Weights of a small GPT-style language model, trained from scratch on English Wikipedia.
Size: 9 layers, width 192, 6 heads of 64 (2 for keys and values), MLP 448 GeGLU, vocabulary 1024, 4.29M parameters.
Architecture: rotary positions, no biases in attention or MLP, tied embeddings.
Training: a variant of SOAP for these matrices, 98M tokens, 6415 steps.
Each number is 50 + 12 x the weight over its row's rms, rounded and kept within 0 to 99. Layers, rows and columns count from 0. The size before them is the row's rms in percent of the matrix's.

# layer 5 MLP up, 448x192, rms 0.151, rows 309-417, columns 128-191
108:57 39 37 27 39 52 43 57 50 54 40 39 54 52 64 39 54 62 43 61 26 47 28 55 99 52 30 52 35 61 59 39 22 66 49 61 45 36 47 47 62 48 53 59 47 43 51 47 33 39 48 58 29 35 57 42 51 48 40 50 50 70 52 52
098:50 53 62 53 55 38 66 67 50 50 70 66 34 42 45 32 40 63 44 67 58 48 58 69 63 46 52 56 56 57 56 38 67 31 69 47 23 54 52 59 44 66 48 63 55 49 33 69 48 50 57 62 55 44 27 52 60 36 43 52 41 36 61 45
094:45 71 51 47 60 43 53 61 44 57 64 66 42 45 43 67 67 60 69 33 57 62 46 36 49 53 63 50 30 63 46 47 71 69 79 45 53 50 49 55 51 45 63 62 65 60 56 46 49 38 80 37 61 41 27 33 50 48 67 69 44 45 28 50
100:41 47 38 37 50 36 31 42 42 41 40 72 55 55 46 60 55 56 75 58 57 67 43 41 48 21 35 54 55 53 35 38 46 40 48 64 68 34 55 48 70 51 48 58 42 33 59 48 40 60 48 57 51 78 41 53 33 52 56 52 70 61 48 42
100:45 36 66 39 29 66 40 62 45 52 55 49 51 65 46 51 58 48 46 73 57 54 24 54 66 25 30 57 64 46 56 47 35 68 47 65 25 47 63 37 48 58 48 59 61 49 56 45 42 40 63 27 68 48 48 46 66 70 45 64 15 66 45 37
102:33 37 35 49 54 31 52 22 51 48 62 30 39 61 42 40 56 60 28 21 61 56 56 46 34 43 36 54 50 61 60 51 32 42 44 45 44 68 47 48 31 61 58 29 49 54 26 44 62 49 39 54 76 51 42 58 27 62 47 57 39 63 50 48
096:57 66 50 49 54 48 56 34 49 29 60 14 57 65 48 20 55 46 60 59 40 57 57 64 63 70 60 42 48 45 66 60 34 38 57 58 53 45 55 55 44 73 59 55 39 42 27 50 21 64 54 71 52 51 68 43 33 43 33 44 48 44 44 49
093:36 43 42 58 62 50 57 47 45 48 27 62 38 42 63 49 39 42 63 51 51 64 36 47 52 37 82 48 53 42 56 64 56 60 52 56 45 34 34 47 40 47 46 81 35 52 42 36 82 61 73 65 28 54 63 41 42 71 49 36 52 53 77 62
102:24 48 53 61 62 51 70 50 45 47 56 62 51 46 55 62 54 54 37 44 43 68 58 50 59 43 61 31 52 40 48 59 42 60 59 74 67 71 67 39 46 60 40 56 53 58 77 58 50 56 40 49 44 71 34 54 49 43 63 41 40 35 59 76
103:61 52 57 62 55 52 47 58 84 35 62 44 62 67 51 48 27 34 67 57 43 28 31 46 51 56 27 62 73 81 44 71 58 53 44 55 50 30 32 59 60 47 67 36 43 48 48 60 69 51 68 55 56 47 27 65 52 58 70 49 50 24 46 64
111:63 61 59 46 70 59 57 42 33 78 44 60 43 78 27 73 47 56 52 39 51 52 64 54 59 46 46 50 55 42 47 61 58 31 68 71 45 38 45 36 62 47 50 55 43 49 38 53 60 50 48 38 30 29 53 43 79 52 36 58 56 60 39 39
100:69 55 45 79 49 52 64 40 55 56 49 40 53 80 57 31 36 59 67 56 49 57 46 44 42 48 16 59 49 46 63 43 36 73 62 43 54 65 36 55 42 57 54 48 40 83 38 47 51 58 63 54 48 50 40 43 39 53 72 55 45 61 54 59
095:47 44 43 42 23 58 49 63 47 36 59 74 32 48 44 53 74 79 41 30 43 24 47 44 60 60 43 44 50 56 46 43 40 40 63 47 63 34 34 73 63 52 43 36 40 36 44 36 49 40 42 50 54 51 46 41 49 39 23 65 58 68 59 32
102:43 61 51 50 24 41 40 58 45 39 40 56 47 48 56 67 54 56 44 25 48 38 44 38 43 51 56 33 61 72 64 24 41 64 50 29 64 42 37 63 63 34 56 24 70 28 36 35 56 50 60 39 26 46 70 49 46 40 48 54 51 46 42 35
102:38 37 46 57 48 70 54 70 41 53 46 62 51 41 51 51 67 34 43 55 56 44 52 68 56 49 34 53 46 57 59 59 49 35 47 51 48 62 40 66 63 48 79 66 56 48 46 50 56 66 41 24 61 47 45 62 46 39 60 39 23 60 46 50
106:47 33 53 54 47 47 60 36 33 37 47 56 36 47 57 42 30 60 51 48 69 35 48 50 59 43 35 63 60 71 49 35 39 75 70 47 52 53 60 43 62 44 52 39 46 44 46 46 32 39 47 79 37 53 63 67 55 31 35 52 55 28 69 62
098:53 47 37 51 41 53 43 49 44 56 53 33 52 45 46 34 31 49 41 44 59 59 55 54 60 62 27 64 82 50 34 65 51 43 43 61 33 46 59 39 27 41 47 53 49 61 43 67 60 45 36 29 40 65 53 76 40 50 33 51 37 58 44 70
111:61 48 41 32 37 52 55 38 37 54 69 53 42 45 61 52 61 45 60 68 60 34 57 54 50 56 47 35 46 43 56 74 54 57 63 41 78 52 41 51 69 52 55 58 51 56 52 36 55 46 58 49 37 44 56 44 48 63 60 60 45 60 51 57
092:47 38 26 58 54 52 52 59 64 66 52 39 45 38 52 60 43 59 59 67 37 66 58 39 58 71 32 33 31 50 43 55 51 38 60 62 32 49 56 36 55 57 36 58 44 47 36 53 53 37 47 60 63 40 55 44 51 51 36 32 58 68 65 38
098:38 55 50 54 46 60 50 56 45 75 54 53 68 37 62 40 57 53 61 51 28 71 42 53 45 60 69 27 41 31 62 60 56 55 51 54 39 69 52 40 48 38 47 55 40 59 52 49 56 59 63 27 52 58 55 50 44 42 43 55 36 51 75 51
106:36 36 34 38 56 56 47 32 54 54 39 53 57 84 50 68 41 54 54 32 63 51 56 56 52 35 44 64 11 52 42 53 33 60 75 61 56 39 48 41 52 49 51 50 44 37 52 41 78 45 53 52 42 56 66 61 41 61 60 44 52 54 64 67
098:44 51 44 49 62 48 37 40 50 47 47 37 31 55 45 53 58 40 52 48 43 47 46 51 49 48 54 61 57 56 50 40 65 79 42 52 57 35 58 54 56 54 57 46 48 81 26 57 42 59 69 60 61 54 25 58 50 53 51 59 64 58 50 57
106:52 72 54 58 40 42 38 52 52 60 41 50 39 76 50 43 42 73 54 40 59 61 38 62 55 73 43 55 53 56 56 29 53 59 48 72 39 52 47 59 41 45 51 34 44 37 68 44 39 60 44 51 38 47 61 24 49 36 72 58 68 63 36 60
105:41 55 41 36 59 52 47 40 33 36 52 20 49 47 49 45 38 45 55 30 27 61 47 45 67 43 52 63 53 52 43 50 45 39 57 51 76 51 68 63 37 45 51 51 45 47 61 45 47 53 42 40 56 54 34 46 45 48 48 51 39 59 50 50
108:44 52 48 48 65 55 50 33 31 41 37 64 58 60 59 28 52 63 44 48 54 48 32 65 61 49 48 58 50 63 52 59 58 65 70 53 57 41 50 42 47 65 49 34 58 38 60 45 44 59 38 62 50 42 52 52 34 32 65 42 49 33 69 76
103:40 37 61 89 52 70 53 36 58 50 38 57 51 54 45 68 43 30 42 66 21 40 63 40 52 63 65 35 43 55 56 61 31 48 46 38 65 62 60 27 55 51 35 40 43 41 59 53 52 47 65 54 60 33 52 54 36 42 33 64 35 55 58 31
099:45 65 29 60 54 50 49 52 54 55 38 69 58 61 46 55 43 41 61 69 60 72 38 52 68 46 50 45 79 54 54 69 44 72 54 68 41 59 61 41 21 51 50 52 59 45 47 39 71 61 56 59 40 47 36 46 49 48 37 52 44 73 48 75
096:44 43 79 44 61 50 60 49 48 41 61 55 63 58 60 55 63 64 53 55 60 46 44 32 41 49 59 39 62 43 55 57 56 44 55 34 45 45 46 45 33 68 53 61 65 71 46 42 39 47 61 30 41 66 53 52 40 42 47 36 59 73 52 63
103:64 50 34 52 26 41 52 53 54 30 35 37 42 42 63 68 51 35 24 38 54 51 58 58 31 44 62 66 48 28 55 35 41 23 47 40 50 61 37 56 40 57 49 49 49 65 53 57 48 47 48 57 49 57 41 75 46 42 42 57 64 46 54 54
097:48 65 49 41 59 34 57 63 64 62 51 43 58 43 45 57 49 57 50 58 45 38 32 56 41 48 50 64 52 58 42 76 73 53 37 77 38 09 42 56 61 47 51 39 54 51 62 61 52 39 42 47 56 57 55 39 62 40 56 38 56 45 34 52
095:36 36 65 34 37 48 64 65 32 51 70 53 20 35 60 44 44 43 43 38 36 56 59 29 59 56 65 30 50 56 33 48 55 58 47 65 47 33 53 60 21 58 51 57 62 49 57 69 62 60 62 59 56 27 27 61 50 43 55 46 63 57 43 39
099:48 38 56 34 64 62 26 51 53 42 47 49 32 44 55 46 57 39 62 54 34 42 49 39 71 67 34 44 31 50 42 54 63 25 32 63 64 33 38 56 24 43 76 41 46 42 50 43 64 63 59 38 40 54 51 57 43 49 48 41 38 44 51 26
097:36 49 52 47 52 46 55 48 56 29 69 43 42 32 59 60 66 60 33 63 41 48 54 48 81 54 50 74 58 29 53 59 61 35 47 67 44 50 37 52 43 52 31 44 56 48 45 47 37 53 53 48 58 49 57 38 72 54 20 49 41 53 39 43
095:48 66 44 55 42 50 38 67 54 31 38 34 53 56 66 54 61 51 51 39 58 59 43 48 44 36 41 42 71 50 52 34 54 53 56 61 56 59 64 48 38 68 53 27 74 55 63 49 30 55 45 64 56 64 66 41 62 52 54 51 54 71 77 54
094:47 64 65 67 57 43 54 46 37 42 61 44 49 59 24 30 55 52 33 38 43 58 44 40 36 43 53 46 68 48 63 64 41 49 75 50 57 37 66 44 59 38 55 70 50 50 40 65 37 49 38 47 48 67 56 40 47 44 81 61 55 64 34 62
102:39 37 53 47 36 59 64 60 29 38 47 46 63 40 67 70 52 64 38 41 51 54 63 48 54 55 62 38 57 56 51 56 40 54 56 52 46 38 30 51 53 43 63 34 48 56 46 61 45 40 38 43 46 46 44 48 63 79 31 34 46 34 37 59
105:74 46 61 44 50 51 41 29 56 51 36 46 64 29 37 59 33 51 42 57 67 57 54 58 48 44 62 45 50 47 46 72 34 31 44 55 57 66 53 50 60 40 63 70 61 56 49 39 59 40 44 50 62 36 53 50 60 70 44 61 43 48 42 49
096:44 42 79 66 63 56 43 50 34 48 52 47 40 33 61 45 86 63 46 60 43 58 63 52 47 41 50 54 59 73 57 44 65 44 50 47 35 54 22 70 34 72 47 59 57 52 48 47 52 33 39 54 37 48 86 34 46 45 33 49 49 40 43 43
099:40 50 62 50 55 28 47 52 49 74 39 42 48 50 68 56 47 45 43 63 60 38 55 47 45 74 53 68 53 35 50 72 74 54 55 54 48 47 57 59 43 64 31 58 31 73 45 70 51 69 71 64 59 46 56 51 48 54 47 42 73 53 29 56
104:64 44 46 50 62 52 26 58 51 30 60 62 46 43 58 45 50 29 51 67 51 57 50 59 67 45 50 57 35 53 66 52 59 22 52 48 54 54 51 48 47 39 44 54 47 64 51 44 40 51 41 55 35 58 67 68 57 62 37 35 64 38 40 50
092:47 38 53 65 51 49 56 48 61 36 54 55 57 30 48 28 58 59 49 49 50 43 16 63 74 43 53 45 44 58 67 49 60 56 55 53 39 52 44 63 46 63 76 58 43 62 23 60 51 39 41 58 65 37 44 46 54 71 37 37 54 48 38 68
098:57 47 55 36 49 58 63 37 45 50 60 53 23 39 33 37 40 60 63 60 43 61 60 51 43 72 64 49 58 63 52 56 22 64 73 49 62 57 41 53 49 38 38 61 28 52 55 32 71 53 50 72 71 65 49 41 45 68 53 49 31 51 51 48
096:28 49 52 60 57 44 43 37 34 90 40 39 45 46 57 74 56 59 95 54 47 42 57 50 72 48 40 54 47 65 42 75 46 65 42 61 49 57 60 70 44 40 47 59 71 40 33 68 67 52 62 53 59 38 59 80 48 49 44 35 39 47 53 47
104:59 45 47 72 39 47 38 35 65 41 36 49 74 63 67 52 48 42 54 35 56 54 37 49 37 21 64 41 64 44 57 26 50 59 50 24 56 49 49 62 52 62 43 57 31 51 40 63 51 60 52 44 48 30 46 37 61 48 50 56 55 65 48 54
100:50 56 43 54 37 73 48 73 80 50 44 35 46 62 31 56 48 57 49 32 57 31 61 60 35 66 53 62 31 43 46 59 39 52 50 54 41 81 22 63 53 56 28 45 56 63 59 50 42 50 56 62 35 58 40 60 43 52 57 46 51 54 54 36
102:32 40 62 51 53 53 44 47 36 43 60 65 35 59 48 53 61 50 39 43 52 59 57 51 39 62 54 56 45 44 35 77 44 54 30 32 60 53 41 41 38 44 47 47 61 36 54 44 39 48 55 55 38 33 31 55 30 43 57 54 71 59 57 48
103:47 33 62 52 48 53 47 47 48 56 66 36 51 64 28 65 37 55 27 31 57 56 43 48 42 44 47 36 36 42 59 40 46 56 38 60 43 54 61 46 37 55 58 49 28 38 40 53 26 40 33 62 61 52 30 43 53 39 49 63 73 44 65 53
094:37 28 49 47 52 58 48 30 52 40 49 49 59 64 56 48 57 68 46 41 46 58 27 35 52 57 43 57 55 53 45 34 44 30 50 65 52 50 48 56 66 36 53 53 42 32 51 44 49 50 42 46 52 55 67 53 57 59 63 53 38 69 53 67
098:63 40 47 55 52 56 67 66 51 40 36 43 28 45 32 50 37 50 47 22 53 65 47 53 49 39 32 43 65 40 52 62 55 45 32 57 46 66 58 54 51 46 45 46 34 48 52 40 39 54 30 64 65 43 46 66 54 67 59 71 60 35 69 74
100:44 59 56 43 36 53 61 47 52 42 40 52 66 48 60 59 60 48 48 56 32 40 83 42 46 47 33 41 61 58 36 51 53 24 41 46 48 53 39 49 49 47 39 34 62 45 63 45 48 38 47 51 39 34 47 37 51 69 40 34 65 50 34 41
097:46 34 36 47 55 48 46 37 69 38 45 21 53 46 52 50 58 53 43 37 40 14 60 55 44 55 56 51 57 35 44 37 45 40 47 63 55 36 62 51 45 32 46 63 54 59 57 51 81 56 60 50 55 60 42 28 46 60 40 49 51 48 48 54
096:69 64 48 45 28 40 41 46 62 61 54 33 64 36 39 31 37 42 49 41 35 42 38 54 31 26 41 58 50 53 48 55 49 61 51 45 34 76 44 66 49 59 46 35 41 48 40 30 44 39 51 73 29 57 53 58 39 51 50 55 62 62 50 62
102:55 51 57 33 33 47 46 50 56 41 39 68 61 49 47 43 51 54 47 67 42 61 48 44 59 66 44 36 36 41 76 57 38 26 47 50 51 49 50 30 38 56 69 47 69 28 38 46 44 64 60 18 50 52 70 27 32 50 45 51 54 49 51 45
091:58 63 50 63 25 42 53 65 57 41 57 49 54 46 43 46 59 53 32 63 51 45 28 53 31 69 61 50 54 38 48 43 48 56 17 53 35 45 72 51 27 53 36 37 46 60 57 51 57 44 44 51 41 52 42 66 61 44 71 49 34 41 56 47
097:53 52 57 39 52 40 64 60 51 62 73 39 29 45 48 56 58 40 75 44 49 47 56 65 62 63 36 48 42 42 55 43 27 43 61 64 49 42 65 44 55 52 46 49 43 57 66 60 49 38 50 55 42 30 39 56 35 73 59 71 46 47 49 52
097:59 42 50 35 65 56 30 27 61 59 64 26 70 24 51 46 56 46 50 57 47 49 40 56 37 39 67 59 36 29 48 62 34 34 52 60 53 61 40 54 37 47 63 46 45 45 73 56 52 36 46 46 63 51 44 39 48 54 32 54 62 62 62 38
095:60 56 51 28 60 52 57 62 56 40 54 69 59 45 61 35 46 56 47 45 65 66 55 53 45 60 57 58 61 39 41 43 30 50 60 50 52 66 57 54 39 50 50 54 44 57 52 50 43 65 41 36 58 48 48 35 28 61 50 46 37 61 60 39
105:44 21 64 51 50 37 39 43 45 43 49 54 33 48 49 55 60 56 62 72 62 44 58 49 34 61 52 69 42 56 45 44 56 55 33 49 60 37 49 49 30 46 59 55 34 35 48 56 35 56 45 64 35 45 39 69 56 76 55 59 25 63 43 39
104:60 32 50 56 42 51 47 41 43 58 59 47 46 45 56 73 34 43 57 40 51 27 51 62 39 45 28 57 43 41 52 55 37 55 10 60 62 32 61 45 56 42 51 37 30 79 45 32 47 56 63 52 45 58 68 49 29 54 34 50 30 37 57 48
093:42 45 34 57 57 60 42 74 67 35 58 16 58 41 39 54 50 30 69 72 48 55 35 37 38 43 40 43 52 55 54 31 62 58 59 38 66 37 61 47 44 24 42 59 36 72 37 57 57 67 51 57 46 52 34 64 51 41 43 73 39 50 27 52
095:70 40 09 42 52 47 45 62 53 32 62 28 30 38 23 28 43 65 52 44 71 50 63 34 69 79 45 42 45 64 55 30 46 36 49 32 42 36 64 59 52 57 35 29 34 52 50 33 55 53 62 33 49 50 67 57 58 44 66 54 61 49 34 48
102:65 43 77 49 54 43 48 46 43 43 71 62 64 57 43 47 28 49 37 50 36 64 50 52 59 55 44 39 58 66 50 39 52 39 56 29 33 53 84 67 47 51 63 64 47 33 61 24 65 47 56 43 39 62 73 51 48 48 67 62 55 58 60 48
117:56 52 68 43 41 39 46 68 55 43 64 38 52 30 99 65 56 49 74 27 56 58 42 49 42 49 31 57 75 22 61 53 54 42 60 63 60 60 53 73 42 73 58 47 59 38 45 54 71 64 48 55 59 36 58 53 70 48 37 51 55 46 72 48
094:65 36 42 42 48 55 57 34 68 46 58 66 42 18 40 40 34 77 44 55 45 58 50 43 47 66 35 33 66 53 73 43 20 39 48 57 53 43 57 34 64 57 37 48 76 46 57 62 36 57 47 64 39 70 64 63 67 58 40 61 44 47 65 39
113:49 47 47 62 54 57 29 47 65 34 42 57 67 60 54 50 46 53 41 68 43 34 63 46 36 47 31 61 33 40 50 39 41 35 64 73 61 46 25 43 48 48 63 26 57 43 42 61 39 40 35 47 48 72 51 54 62 39 18 51 31 63 69 71
103:45 39 40 28 42 52 53 35 61 43 55 52 52 59 60 58 62 16 41 38 40 46 38 54 66 61 57 35 57 42 43 51 32 60 57 39 30 31 55 50 55 44 55 58 50 49 65 37 46 39 42 50 62 57 51 54 45 58 13 52 39 57 59 37
102:42 51 61 62 55 49 68 46 69 28 26 60 52 39 50 40 39 50 45 65 58 45 22 60 49 49 85 39 38 51 55 55 41 36 52 45 38 53 43 63 42 38 46 60 49 55 56 60 44 41 43 29 73 31 47 52 47 34 39 81 50 42 53 54
101:62 50 40 41 56 42 51 62 30 26 46 29 48 40 50 37 49 46 37 51 62 52 43 36 39 54 44 28 43 51 51 42 54 60 71 76 45 50 46 55 39 61 49 38 51 58 70 50 59 55 45 55 30 26 55 59 34 48 36 52 52 52 44 56
095:62 32 49 51 44 71 30 50 67 48 71 37 53 59 40 55 62 53 53 51 31 59 47 59 70 46 42 22 44 63 28 53 27 64 48 54 46 42 58 70 52 62 65 68 44 29 64 34 44 77 45 37 50 56 50 39 79 52 73 35 34 45 58 37
107:58 57 55 68 50 64 58 50 62 44 61 43 45 49 29 53 48 47 60 48 35 66 27 36 51 41 34 46 65 46 60 64 58 42 56 36 36 56 34 55 18 40 30 47 43 60 52 40 51 52 42 49 53 40 44 53 51 68 50 52 45 38 56 46
107:59 58 48 40 42 56 79 48 43 48 40 54 58 30 61 65 45 35 63 83 53 51 31 36 42 52 61 50 55 60 59 60 35 40 46 27 64 41 68 56 63 55 67 60 56 43 56 59 65 62 49 56 36 59 57 27 55 41 45 47 36 40 50 42
101:39 61 57 50 52 49 36 47 33 37 31 25 43 43 52 30 60 63 76 66 62 50 57 60 55 45 42 63 42 26 40 67 67 62 57 78 41 61 72 53 68 56 61 44 39 49 55 46 75 59 17 65 57 71 59 38 52 61 58 37 52 47 62 28
108:38 41 57 65 58 69 26 69 41 61 56 55 38 62 43 56 47 56 42 42 53 27 39 61 48 56 58 49 40 44 45 61 45 37 46 39 44 51 36 51 55 27 50 63 59 54 48 39 39 50 46 54 43 48 54 69 51 22 58 43 57 46 37 36
107:52 35 56 67 54 41 70 60 57 46 48 72 42 57 59 65 54 52 47 49 44 44 55 33 44 44 45 60 52 42 47 47 83 54 51 47 58 54 56 42 56 54 64 44 34 59 64 53 55 37 51 45 43 40 59 32 50 58 58 44 74 84 53 46
093:49 63 44 40 40 37 38 68 55 39 62 58 43 40 29 46 51 38 40 52 49 67 30 49 32 56 18 58 45 50 66 49 46 44 62 47 77 44 48 85 28 32 38 40 73 54 47 47 47 55 55 42 37 49 56 42 52 61 65 52 51 47 57 54
096:64 44 43 56 53 43 40 85 35 43 49 64 49 47 44 43 43 53 63 50 67 64 60 48 55 61 55 55 68 60 29 39 52 34 29 65 50 42 62 44 44 42 46 43 63 55 44 60 52 46 70 48 59 46 62 70 24 43 69 46 54 57 31 42
093:43 48 21 41 45 62 54 40 30 32 65 50 22 49 51 45 60 46 59 45 36 44 42 38 49 60 29 44 36 47 47 57 73 50 45 41 46 35 54 49 54 40 18 60 47 66 47 62 36 55 40 49 32 50 55 39 63 55 48 42 20 58 65 32
102:45 42 63 28 45 52 74 69 73 52 55 59 37 56 49 47 48 51 55 62 60 73 58 41 49 54 23 42 58 60 45 43 85 54 36 47 57 59 48 40 50 43 54 46 56 60 25 50 48 00 46 42 50 66 33 44 59 28 52 27 64 57 48 55
100:64 57 54 61 50 59 34 49 43 41 42 41 39 56 52 65 52 46 49 34 28 54 46 62 49 36 33 65 54 54 63 32 72 63 58 38 57 44 53 48 52 39 67 60 55 39 46 63 57 55 37 54 49 41 44 48 50 69 54 48 51 37 70 60
098:53 48 63 53 47 54 44 49 57 65 36 38 24 53 52 44 59 37 54 36 54 38 55 53 42 40 73 70 44 47 53 46 29 52 47 76 28 55 50 21 49 61 70 32 59 34 42 33 21 31 59 49 46 49 58 41 56 59 56 70 37 57 41 68
100:53 42 51 42 48 54 57 62 44 56 45 56 39 40 53 35 42 44 46 39 39 50 57 58 65 60 44 41 65 53 34 48 31 33 65 30 46 58 46 68 65 40 42 47 68 28 40 45 40 46 55 38 58 43 62 58 84 48 29 43 54 63 53 24
105:65 65 47 35 59 67 64 49 42 75 62 33 54 56 45 61 61 30 51 64 46 58 39 39 48 36 77 60 54 57 48 48 65 37 53 42 58 77 46 23 45 43 40 58 49 32 57 49 22 32 36 59 29 56 50 60 67 59 36 56 51 54 29 69
088:65 38 46 39 52 66 41 62 49 48 59 52 61 33 25 73 40 45 62 40 51 46 81 53 15 59 51 49 50 47 67 32 46 53 47 45 22 56 45 49 66 53 41 26 36 34 66 70 32 56 62 42 48 64 39 46 29 53 65 56 50 47 60 67
096:52 67 47 68 46 64 51 60 13 48 72 49 75 63 71 83 35 62 62 39 68 40 55 52 48 49 53 56 70 51 55 28 54 36 38 45 65 43 42 58 57 61 39 53 72 53 43 78 51 56 60 52 55 59 63 41 47 57 43 35 42 51 37 53
101:64 49 58 50 78 36 52 45 45 52 41 56 65 43 41 74 40 55 58 42 60 50 70 48 42 15 43 40 76 39 48 65 42 54 51 58 57 58 22 64 53 38 38 61 43 36 48 47 56 44 46 57 73 49 57 35 64 51 30 57 61 57 70 41
113:31 57 56 62 22 58 63 29 54 51 37 32 42 25 53 50 41 46 45 58 73 64 46 56 42 46 62 51 55 34 41 62 55 47 46 52 48 58 53 50 41 31 62 55 44 58 57 29 52 54 54 64 81 34 28 58 61 51 45 60 69 68 51 53
106:59 60 51 65 64 50 35 29 58 61 45 58 45 22 34 32 27 29 50 61 45 42 54 37 43 65 71 58 59 60 59 20 45 60 52 55 48 29 52 40 64 44 42 72 51 49 66 51 53 56 53 75 63 68 39 36 51 48 48 46 40 54 60 47
106:48 55 52 34 42 53 67 42 58 47 50 68 30 63 43 28 48 65 46 24 64 44 55 16 61 41 41 39 50 38 58 61 48 69 59 41 42 51 44 40 50 36 54 30 40 33 64 44 57 70 15 59 41 73 44 24 56 54 45 45 55 52 55 47
101:51 50 50 56 56 54 36 64 48 51 58 35 31 38 50 45 44 37 35 41 59 55 62 70 43 38 51 37 46 54 38 52 45 67 47 58 50 50 40 66 51 61 35 46 56 47 52 53 52 73 35 64 74 36 60 48 39 51 59 42 30 36 56 56
097:47 36 46 32 70 41 56 41 47 68 70 61 51 33 46 54 59 60 63 57 66 35 56 44 69 52 54 46 66 60 53 72 44 48 61 22 48 50 56 55 50 59 68 48 55 67 48 51 56 70 68 63 46 24 56 46 44 56 52 35 65 47 59 36
106:39 58 49 54 51 45 75 48 38 52 44 34 56 44 42 53 53 53 40 47 35 67 46 57 53 32 44 70 44 79 68 40 39 64 58 57 30 52 52 38 53 63 52 49 56 51 54 56 46 68 59 45 53 40 31 41 54 54 71 63 32 68 21 57
100:55 57 54 73 54 36 39 56 36 41 43 51 46 67 45 49 42 45 62 36 47 73 46 48 71 50 31 42 62 33 42 57 31 49 50 48 56 50 58 61 66 37 53 55 51 46 62 34 38 59 54 58 25 58 38 52 42 50 47 58 51 54 34 65
107:37 70 46 45 37 44 65 51 40 49 44 61 46 41 23 21 56 34 63 53 36 33 51 62 51 55 58 57 29 62 33 63 44 50 52 51 51 41 47 56 55 74 48 49 54 10 48 63 60 58 31 54 47 54 37 71 62 52 29 58 34 38 49 43
093:48 52 43 42 47 52 40 75 50 39 38 49 47 59 43 27 63 45 60 39 61 51 40 19 54 62 41 35 55 41 46 59 57 50 53 46 53 45 66 51 62 47 45 68 52 31 37 44 64 73 39 63 63 35 61 66 53 45 34 40 32 51 48 75
100:44 66 83 71 52 42 59 43 34 67 50 37 48 40 58 40 51 57 54 54 69 60 36 73 47 53 62 50 40 40 44 43 45 47 59 54 51 65 63 23 31 40 55 38 78 49 30 53 57 41 45 65 43 53 48 54 33 49 52 56 53 32 49 78
103:62 42 43 48 56 55 41 76 37 38 44 44 36 47 50 40 61 55 40 59 54 53 70 53 67 37 43 51 25 52 50 53 32 74 42 41 39 38 50 48 50 46 49 58 35 47 42 59 35 52 50 64 66 47 45 64 60 77 43 29 26 43 49 51
098:53 59 55 18 47 48 77 73 33 61 59 58 40 36 82 70 56 46 54 39 51 45 58 47 31 64 57 70 47 61 39 57 47 56 59 38 37 69 37 51 33 50 49 40 47 44 70 36 30 57 61 28 74 45 59 67 64 51 61 61 61 40 53 41
105:43 19 67 48 69 42 14 47 60 56 70 40 41 71 62 64 49 69 57 30 60 52 41 52 66 52 68 43 48 53 53 32 49 42 46 51 48 52 48 52 75 48 46 61 14 66 47 37 52 41 51 58 56 38 33 60 67 43 20 71 33 58 44 56
098:57 55 28 37 56 56 42 55 27 66 47 41 54 43 39 64 64 55 64 73 50 25 48 45 54 14 55 41 46 57 33 47 58 54 34 50 42 28 37 45 39 22 41 29 60 31 52 54 30 73 61 60 52 47 51 41 62 61 57 33 67 60 55 69
091:48 74 42 78 56 35 55 56 63 45 62 41 58 52 49 55 40 46 66 61 48 36 40 72 42 41 50 39 31 61 61 61 57 46 60 50 32 44 47 57 53 58 64 58 59 46 80 37 53 56 52 66 61 47 51 42 58 53 54 71 39 38 46 40
100:28 62 60 40 67 53 52 36 58 59 40 63 30 35 66 51 59 41 46 41 49 48 49 22 70 48 50 59 31 41 70 60 60 61 70 54 40 69 39 28 46 72 50 53 44 61 37 59 57 35 55 51 43 70 56 36 57 71 90 47 49 45 45 52
101:47 56 51 57 64 51 39 58 37 56 60 43 41 53 57 60 44 65 47 51 61 60 35 42 44 52 36 48 56 45 46 62 65 35 69 42 30 40 46 47 50 29 57 40 46 75 38 37 31 53 32 62 39 49 45 28 24 37 47 68 49 33 61 38
104:63 73 63 61 67 32 48 35 53 47 61 52 50 52 38 39 48 44 44 46 49 48 45 53 65 38 66 61 35 54 46 63 49 63 42 59 64 63 48 39 64 59 49 53 64 59 33 50 56 57 58 26 42 59 45 34 46 35 31 70 55 33 57 75
101:39 30 69 45 47 51 40 32 60 36 69 60 57 41 79 59 46 65 35 47 44 42 26 41 54 78 52 39 37 71 46 35 47 49 56 56 50 57 45 33 51 47 29 44 63 46 25 43 52 50 44 48 68 47 39 40 64 50 32 61 37 41 44 47
097:59 43 49 55 47 31 61 43 49 52 49 47 41 48 54 48 52 55 59 34 46 51 56 51 33 31 30 40 56 36 61 46 50 36 57 46 48 50 69 63 65 51 57 36 59 53 58 43 51 54 61 52 46 58 81 25 54 52 40 57 55 58 49 57
092:26 64 56 35 48 67 41 45 63 45 51 60 40 53 47 27 55 64 57 53 60 56 48 29 48 32 50 59 50 52 43 61 53 60 56 63 48 66 47 69 39 55 49 51 35 50 65 86 40 82 46 34 30 67 45 52 31 23 44 44 67 53 46 54
098:49 63 57 66 49 45 57 46 58 34 57 64 70 40 45 69 47 60 55 37 46 44 53 46 55 64 67 52 59 62 49 44 61 47 50 44 60 25 51 45 46 59 43 55 61 45 53 44 64 44 70 53 50 52 63 47 41 34 47 67 44 59 14 41
093:53 33 66 69 49 30 46 45 40 46 61 59 62 59 43 43 45 61 52 44 61 45 50 65 63 78 36 61 37 65 23 45 57 36 62 28 52 40 54 32 43 52 37 43 63 30 25 51 37 42 51 46 45 50 47 47 70 54 38 56 62 70 41 43
105:44 59 62 64 30 61 42 59 47 48 54 56 76 37 50 44 57 43 22 54 65 42 55 59 67 53 58 47 46 53 44 58 56 55 57 46 35 56 41 24 37 47 56 74 65 57 47 53 34 46 64 50 49 56 35 35 53 42 62 37 46 65 59 59